Part of a small language model's weights.
Size: width 512, 4 heads of 128, vocabulary 8192, 108M parameters.
Architecture: shifted keys, normalized values, value embeddings.
Training: a variant of Adam for these matrices, 822M tokens, 4291 steps.
Each number is 128 + 24 x the weight over its row's rms, rounded and kept within 0 to 255. Layers, rows and columns count from 0. Numbers have three digits each. The size before them is the row's rms in percent of the matrix's.

# layer 4 MLP up, 1024x512, rms 0.0406, rows 55-105, columns 0-127
095:115140116097118114093116137084108085125137084136074130141087149076100072104131090122091129125094150070114121150159160123134127158141112135119127129097083133152145163131123097106104149126105142107106109133119108117108150136140138132126154123110129150125119155120120116162119056152160128098126151085092098118125148123124170111135144158140157123151126114129121119088130133157134122113100
105:100118129192134130176167112148140160157135087139143155144132119093104129099087176133185139127093117161105123152104149123154131112082109115142130111137123093104106126091108131125106180162140098134170093142138080150082116105066105126152112140115146170162171159111152104086117124094119133126130122168098153126122125124122105118125145159118149102131126114127112151160151104116118099146168
102:124110139114121158134144114117093139135137130131117152121095165135098122090116157126164089139151120116140131182119125116127158142137136124122150136132128145130136116158120118138134116140140136133110150131209176136164144138124133162133123100135144141134106087151122117169077152099110160148107129144111117128116069117147120115153147129098071143082122144149138133140112112160093168138133
104:148124111150134112146163170148104145104140153133091137158083115131168088137154117139097147152168124138092117134111107105128156125166141095147094119125144138125120152147139130050139128114093126096139131132135097134067074156104101125110129132099108132111116084089107133103109127119104097164152135086136155106138138104135125134120132120113126110110114091080124075131132118096105124120143
097:147091145097163115079114130156134147151151123146165105143121085150104175111148143132160113089126107118154078155139106131126120112120114104141082138138150095123100117127096093126145146137107106118174141098109144152107123091133122077111096126144134139117153172137124155138136130101132132108153119136154145126105139087152103168135174130145114137108103118136120133119138107108096099123153
101:150142108075139093110141148097166162110127121108125152145141142127093129109152116153128093123181131093159129147131136122117129102146113146107145109110104103114144145117133103116167115115113101139152135119155122175159135149132144133121139057177155093125127111102126182122149139132133118172130118162122129126132137142154109145112073129130146147096129088134104140118148089108099110101173
101:138147157184134117146098124144137128097160174144089141113101154143136093155123129149141131131168144155080105138122129121150122104180180110087118141172131145113099142145129118127153079141113162160142132122100139140102089120124163125141149192159104110096134104120093146117166136160133144150132114110105099120119107093169134133158124127151099135112133153123169133099115158106186124161181
103:149099113133124140128118177136107127128112127166131122132121116092139089174150099102110105170125131165159107142119041137093122076148156146113114106148116139067103102056164113159075124123149153077126122106153088149123169085146078084123140184087133145119153159188170127113159105140173149139131114078167113130073123135130134153148130108132108125113154100104100176126088125150094103148087
098:098111100126142156131103154125124141142106152127142145106169130167123110078085077121128167135120104143135073122167164133154114098110133139113166124117138092131098096145139082111163148139154104139133128132151118091117098152140101124157131103160131085091151155145173133104146141163155120086170122151115094111049127106143146164152136164155123110090135100113140171134138114112088164146121
107:128143151133147126093056107148094093120123103149094097137160120109139114064149147124155171124090126124164120131102107150133118093106141111088113086145126175104136111147171126148115115134146142122174159125117112147134129125119124122091161130086109112111091137139127124137161220124121128096134105117111111098104088114137104147131117069122155106125038139121109139140115127149130182093133
101:124116080145157123102162115135063107125167103116164139122085135096095187091129139186142134124128126138098147164102142131131125163115121156141139127124098131148127133110131097150109130130121135115203102154154083187084124115108157150119153127152149110142122125077124114152128117126119139138133108130108191134157162091100154175114133148112121140117132113123140117133126158124117119126096
104:118119149116164186158105116095101155107135123079091130137106148155137155135128098076132110108139137125145096144120121123152134152115136121089156120123150153132123078168166124200138159121160189161119133122114154116106178113122126118140140111132074141151131152109109095126153068120112138126127136118143130098111123088148193132151122130130112145136114116123104142105149125110161117085137
101:114064131133123151133126154183132173136117161147089143141113141161121126147086062121111195105102109132167128149151159167130149136119095176097120171146155156192150111132150051154095151128142123153146145148141105099107117087130156115118092113120152122133129180131140189119081144137094150106097118150158147069144115129096131146147139123101114125123079161159089141109136143151164110116113
101:096155140125125120148099092121138084094100150080150136106143158118139107187141124124125122108142123119126156074127143101084141123096123117129153104118129154175112084118139123126135076161172135150123142130159158147104113118139085136138113134161125121116136115168143127153127162151076134135135119134143131114140150125125114112137148151101129114145137136180101137099185109139104115127122
096:137172147121149099160115142154144144110116162145148122098114128119138116113097125109153129114121144123171092121137081110133114110172154118102130149059150140121143143128124137122122161129138093105118159116131128058106131152153097121108101117105115179104111153138112147119118134112159141104115155183099123128154105122143140101111140115105134108140104114135144131148132170135163161142147
097:107144129164125071108128168099182102128133139104128100109145095156107152175122165159129123106126132119112123098135121085140119132171130094121166105063108121157090129115169105116101089129106153145139126121167130164092130131105100141126136099190120162162141112184130084122147137138180128108175138155130109185123094114148153135119088145117134120128151134115083155138126144134129172104121
096:146135119097091136117142169148134102139142112165128144151105130146119133136130143077139165145161141108079110112085154141136146128151124123136134151101130148104126136107119129116166180138092128156150125113155135130130123145113103122140114121108108143109117144100121155126172130114101117093121079114165158123132149152097123144102143109146149116103134125058128132140169136146153114105129
100:144141083100111146149163132097103148098124158148186150099164145113128112122139131129158121123084161129136109123111141110154068112121142135115083129131157132126139111154135143180110155122112096108106123123122155104133120111142138126083139138148123098110133085148142155099088138145106121159166133137128154154113101116178141110122112134128112141169127190181157103115162098104110135134103
098:133120113080125108161129105142132087143156151120114137098128119115098088145081123108135154119148121153134115108135121135171119118136126098100143106127126158115102108090152071121134102101152103143091117097107127093168099151124087125130149125177159121105117135151155123142147181113129155125100135148122124154154149181112095110123142164123118127107133126168123130132125121146157165142125
106:138149140108111109123110144128091131134143136105158158119150092113115142136115128141156122162123140120132115154082103144116159154118137128113157124163138118153116131110145125132178142161126143119117112075147151199170138148159125072104155145113138114167093141113145123099102135097175152129142139117138120127105120141139109119118136113133084069095111092166079132110143188118115119124111
097:113123125119112061086106148131091092148104105167156156102091173138134102081120136193158108116136085130145099108100115149202125128100150119131129138128112149144142152169089123136115142110116119142146145134145163114131119121142144099108126119144133138100151133118141132121202112113163169144134103159120137124093136129108097201132146155113081118092156122099145122089075108117097125088103
100:140150102143151165117166173161114139138135114123118165150132129109093141127117153133128163116100150104085125148114139124164097089127138158130184082081106126112151140177120125121134121128127143130118068120111088138109096107114144140070111157148147138157128149142139124138123134153146147139108136088112115153133121129125160131125106191124107118115148147106159119135150150173142134141137
096:163146116130121131101125115084119155151122164137065131080079101146122092142170086117115096164160122105109120103102112119133165119128088094147105179111133116121197122158133150135113132122119119131162144099117105072140120153107150116096122155179127128152097115122145119118134149137134073145147125154158094103186120133084103116140159113097128132121146104088101139159083076157161115112158
104:115111167113128111125146108147107128117158138111168113128088089110103149093110101138135130108096128146170140175061138081112126153148164129165091128146113157127109094130090128083130142138164132105113136145149092100127126137124138149155146119169120115122150094096123116112118123109135121128131133119128099106102120127135176088136127115081138129076125131113183173100127130131153138132169
109:135128113136148122145124129148147141138105131131151155158133064141162104127142127130131117144118110095129131130131151114146146137115129126134087118116117131129116151103127138102134132116126130093159068140131110126143133138098176123156110099091150134136125115118108086095167182133125151140163124127102145092135107107070145135142152146052131112152155116140148149125146118144160122137139
099:131131145152126106099158131162128134119085140153102111125123109155087088144148141126092079094147087118083133148126093143136111173142122158096148135141148162127078135162165150143114172114145149095113193139145130139159122138126134169115121136148152121165145154119093123138172145171119084173107126147158131057111155107136136123178182112120115160132176154139099143139124156136083168111131
109:121109120121122141089117115135145150111128160127099101129108135104109156172128140144161104162167129140164107165129147163151100076127093139139125138111120101124086125099155105118124105148098112133117057072104094115127133166137149124133168132153097131170120141104118148120147169140169178132125101115177129137135119112124153179143138127138161128119124125127127106135102125129111160050106
097:124121115186156113118132155097136145099132163083121115130076100144123106105134111160149124127133117138136145157145140120138175143159106120125144138120088116171140113094120092112138097096127149115105139142120126139111114155117140095144141102132110128124148158156076095068125164127141156133132140163112115090144094145132118122172090138109095097125163117119148138113148139129086114148156
098:179129119117121124159124091141100118163119128161147051112160105164100104143105091082114165133124127112156123184122144135128112099117136151131190133162113120126096148117116118152106116145131128097140149119134145113145133123114119164135135140093133119106159137090123135134124128144147126121147108151157136116132118137127110120105122116130118109159141168086092137127085123116134127110177
100:104150118102145131119113097133167156104150120100102134111119138112124120118114167105156133140092128161111121140133135118114132138128122080144095174151136104069157118133138183084093190139112125140075179169128095090164121124133161140173142158113132117145099126110120176131124128105122111127161122142076129139120100118137126096167104163137172124147152121127132135104149099111143157070160
095:109159178119133163152092134104142103155152143129111135085107105140134115159183165132148113085141087157144137112140147149120112102116076142147109129129132166124095149122138125113148141148139149116150082199093104110107085125130102148118128114095109164163153191145160106121116154112153133131148123108137115111140118072113104130100129114132144110122137169124087146106105106128082121101137
101:123156149157098089144117143114079153128107076126143126180169122153160150169149146113133093139160147096147129186111118141140135149108123162122126111134135118119126085132118130116190130178119121135127106122129141152134146122116140079140117128115136101139141162148146088123134108146165108101117120158111127089141087118108176110135172115173129111141108115140147126135144159154110119142118
103:147118137154121154129153121109139124136140121153120126144141096162153127117124119129092140157124094116152097165146159135148149155113125110142130170143089099122133180123104122151133115103131103130141137133130128089135174141136166122088107140138150141102120159126150112105127140152125119093087155140108118135127085090121117110098130159092140144155101111088132120124106107159119174137111
088:088112125105106137146128119113110102124087139132123129156123149148137127127124114113100126153057141116133173165119120135134147134117174110100128116157146130151103137134121130088144107134076171135144183170142136143175124074112085145125118118132165136137114168119093116130164199136138151119128105117111116168142150158156111137126124145102118079121100111111154133135141127154129104127104
099:123120155100112102119146105110154129104148149134103131128101138159156119130142140129129111077124123087128095123107147154118172142098104176104171087121173128135081149180143112089108113120153162172136120130146154104099098109183144114132158108128129146128132128074164096135084124147136152111119074101130136076111102116150098108126104136168113124172166128125115097156144148127100122102108
095:108123115150138164138131115140125130123131188157133133106154101116084173125130109120112119141070132124127067069134134109118130127114160093121110188123092112159133120148132090079143118100125170138154135111102124149132088164182085108156118129116087142120110074163122139097101093109098153155116115141173105103153133141130117133112116136121106111114138169176142109141166109130099129142123
102:122169096126134121143102128142144108119141147144084146167141135160145137131130127105122112168095129123160131124122095122144164144087146099124153154138102150151132180105125071135132157156170181137135116116164152090139097131114126122121148128192116141102154133141146113138136115128110143145153126144092161071125112113145151150114111111158149114160140132124156156164114159125100124101161
100:134164131145176082121181125148138127157118098123096112116089152106148117137101106058120117120096150123163134114118075170155115079104109168087148122113139112159196116123101097121145150128152123138134121096078114114145132117118113143142098167106091116111152144118131137116109121155140149112129109177062126140099130129159098108114118115120128081163105122182133101147174108143138135088132
102:138135114133154109111123153144147126131098097138140106123150133090120110148107117117126126151118145154128129131080126139117118126128131106103157136107135094146144130130114117150085115150136142141136145106153147131154109149207155171115110114116122108142133109129111096167106126133157185123146138146173181144144130151112109091122131140113099155163146159169136068149077101150131116103114
092:120144131104136117143150130165120119134115128135126129095144104159123175100196077112163150128141133145124151162111088136118119124131115082171131118141125107173131136132104146131140134109124080075141108140132117137128098118119122120138128074128149117101122135097160139143142128140150180102149118132122146161152114091122141164110154091079122115121122152141128145145098124085099145151093
103:178106154113154146148180114127182134104119143112138128143157136098126150099127115146097142129072155097098125084115141106074162175086062119113104117154103120122110135140127136115137113098126132138132149166132115177156123104138101089080128119128131116139101137103127149076125140144120089109090163146141102157092092167091141136153108164156140133159129156134129159139105124089134165139146
099:176136134127077136149133124147083176157145132122154134133120121095112150116135139079179120152119084131119183120126106146142104086107124142136153110139133167097134138134113130141120116118138110101078130147130120080122147163142152114149128158097116149142147105138154123117193095110135153138095153169133172141133121142149109144113143161100125136145126167145124155098153109157087094127186
094:147143121145147118119170135134129121147123152181125099076126107124122121140123129136134102105141130102130120133094119069112087084145118092127141152156115113123072105132136154151142106111162138141147111167131137166142128098123137137101108129128113142134124149125092131148111115099162109095098104098110108142145132130129129092194135108158144100115160100161186101111132144099143117147084
102:135115115153121113124124123129141124146146122127095083109167139088108164096128083165119122098097110146177105085134113156099142114158119098143137146108169124165178136140138125153118157124134120126102116114110151137159107095145113142158122172125120093114114147109151132121111089114101115165116181146151076109123102135073123158133128110139109136143116144135122174140143119139099102138145
103:187120134105142136128093139104142127123076166121081120125149177102129119081137113131133139117139140126113096181131172147146071117148160139195145102098144130111167142108143143143138118110131120089135082125094166093135085152109134116110128159155125137129155111143164109131131145134163125148135158128117120169089135110134095121114125154105132141113142109112175145154085111139134120147099
103:143135132127097182127126171112110118156151125148169121105094132173120091136113108123107155126143111156065121108148120132153102134149112119103105113153139130140140156140127106109149150125134095115132125114134111188102136142147144186126081109143136136152130127075075135134091137120142126094130142088137118086130138137149158119110136098115100157146104159151086131120154134154130136153132
093:099091120119113103193140119150163095114120111116109140160135153144131154117089127068088134143103113120087124107114146128113189118133151143102150168132118133165118100126140127122129104139126105139194100091142128146109121143099080123131117134179157137124111137129142153168098126126142089110134100145120114084087108112144147119107104122110120122089093118139138098107131139142137100098164
101:131129138122143116146112142130127120124121142109120116116147126109092125102123144115138176092140071156164125107156145153095105104130166136118142128140127097127116133175128132172135157119106139123142110132129158138132132139124136079131125156093141093152138122097078166115115124140120167098126099154124144114075098106113117148138149199160181125129115110119110117149108133136091155090112
098:132151126083174115095177137142126112108120103108146104156139169136103143142164113122144114103134146135115109156126083094088108133125095123125161113089121113138150114104112158138074119151091121127097157150118128121149134128123124161123132155113128166146141087141126176140135133125140119124121097135127141155178098117147108158112177142060134151158130114128133108177138098110128130167188
107:091150139130108127148113157149051096099136133144134099129151103146151130117123089113112096166113187143078162089120125109144161138066131113126144137145159104137146111120132099111159114134107118150149167112157124164126114111168122160140157119169114122108138157173121128120155121155119115129126122149156132152158162169148145102157144156113115083123126115126106136107086115133152138134113
095:119091136102171099118147150134120123141150157109083123121113147181139110118155157125153153134099129161108130150145200168086138125128133157123151158117085184116151089096127133180128151136125133142102121143116169125052116114103130177139134138118125121119106131106093119124116133190118055107109124125145117128161133136178150139171127124120117113123102112098125102154103121122140116142202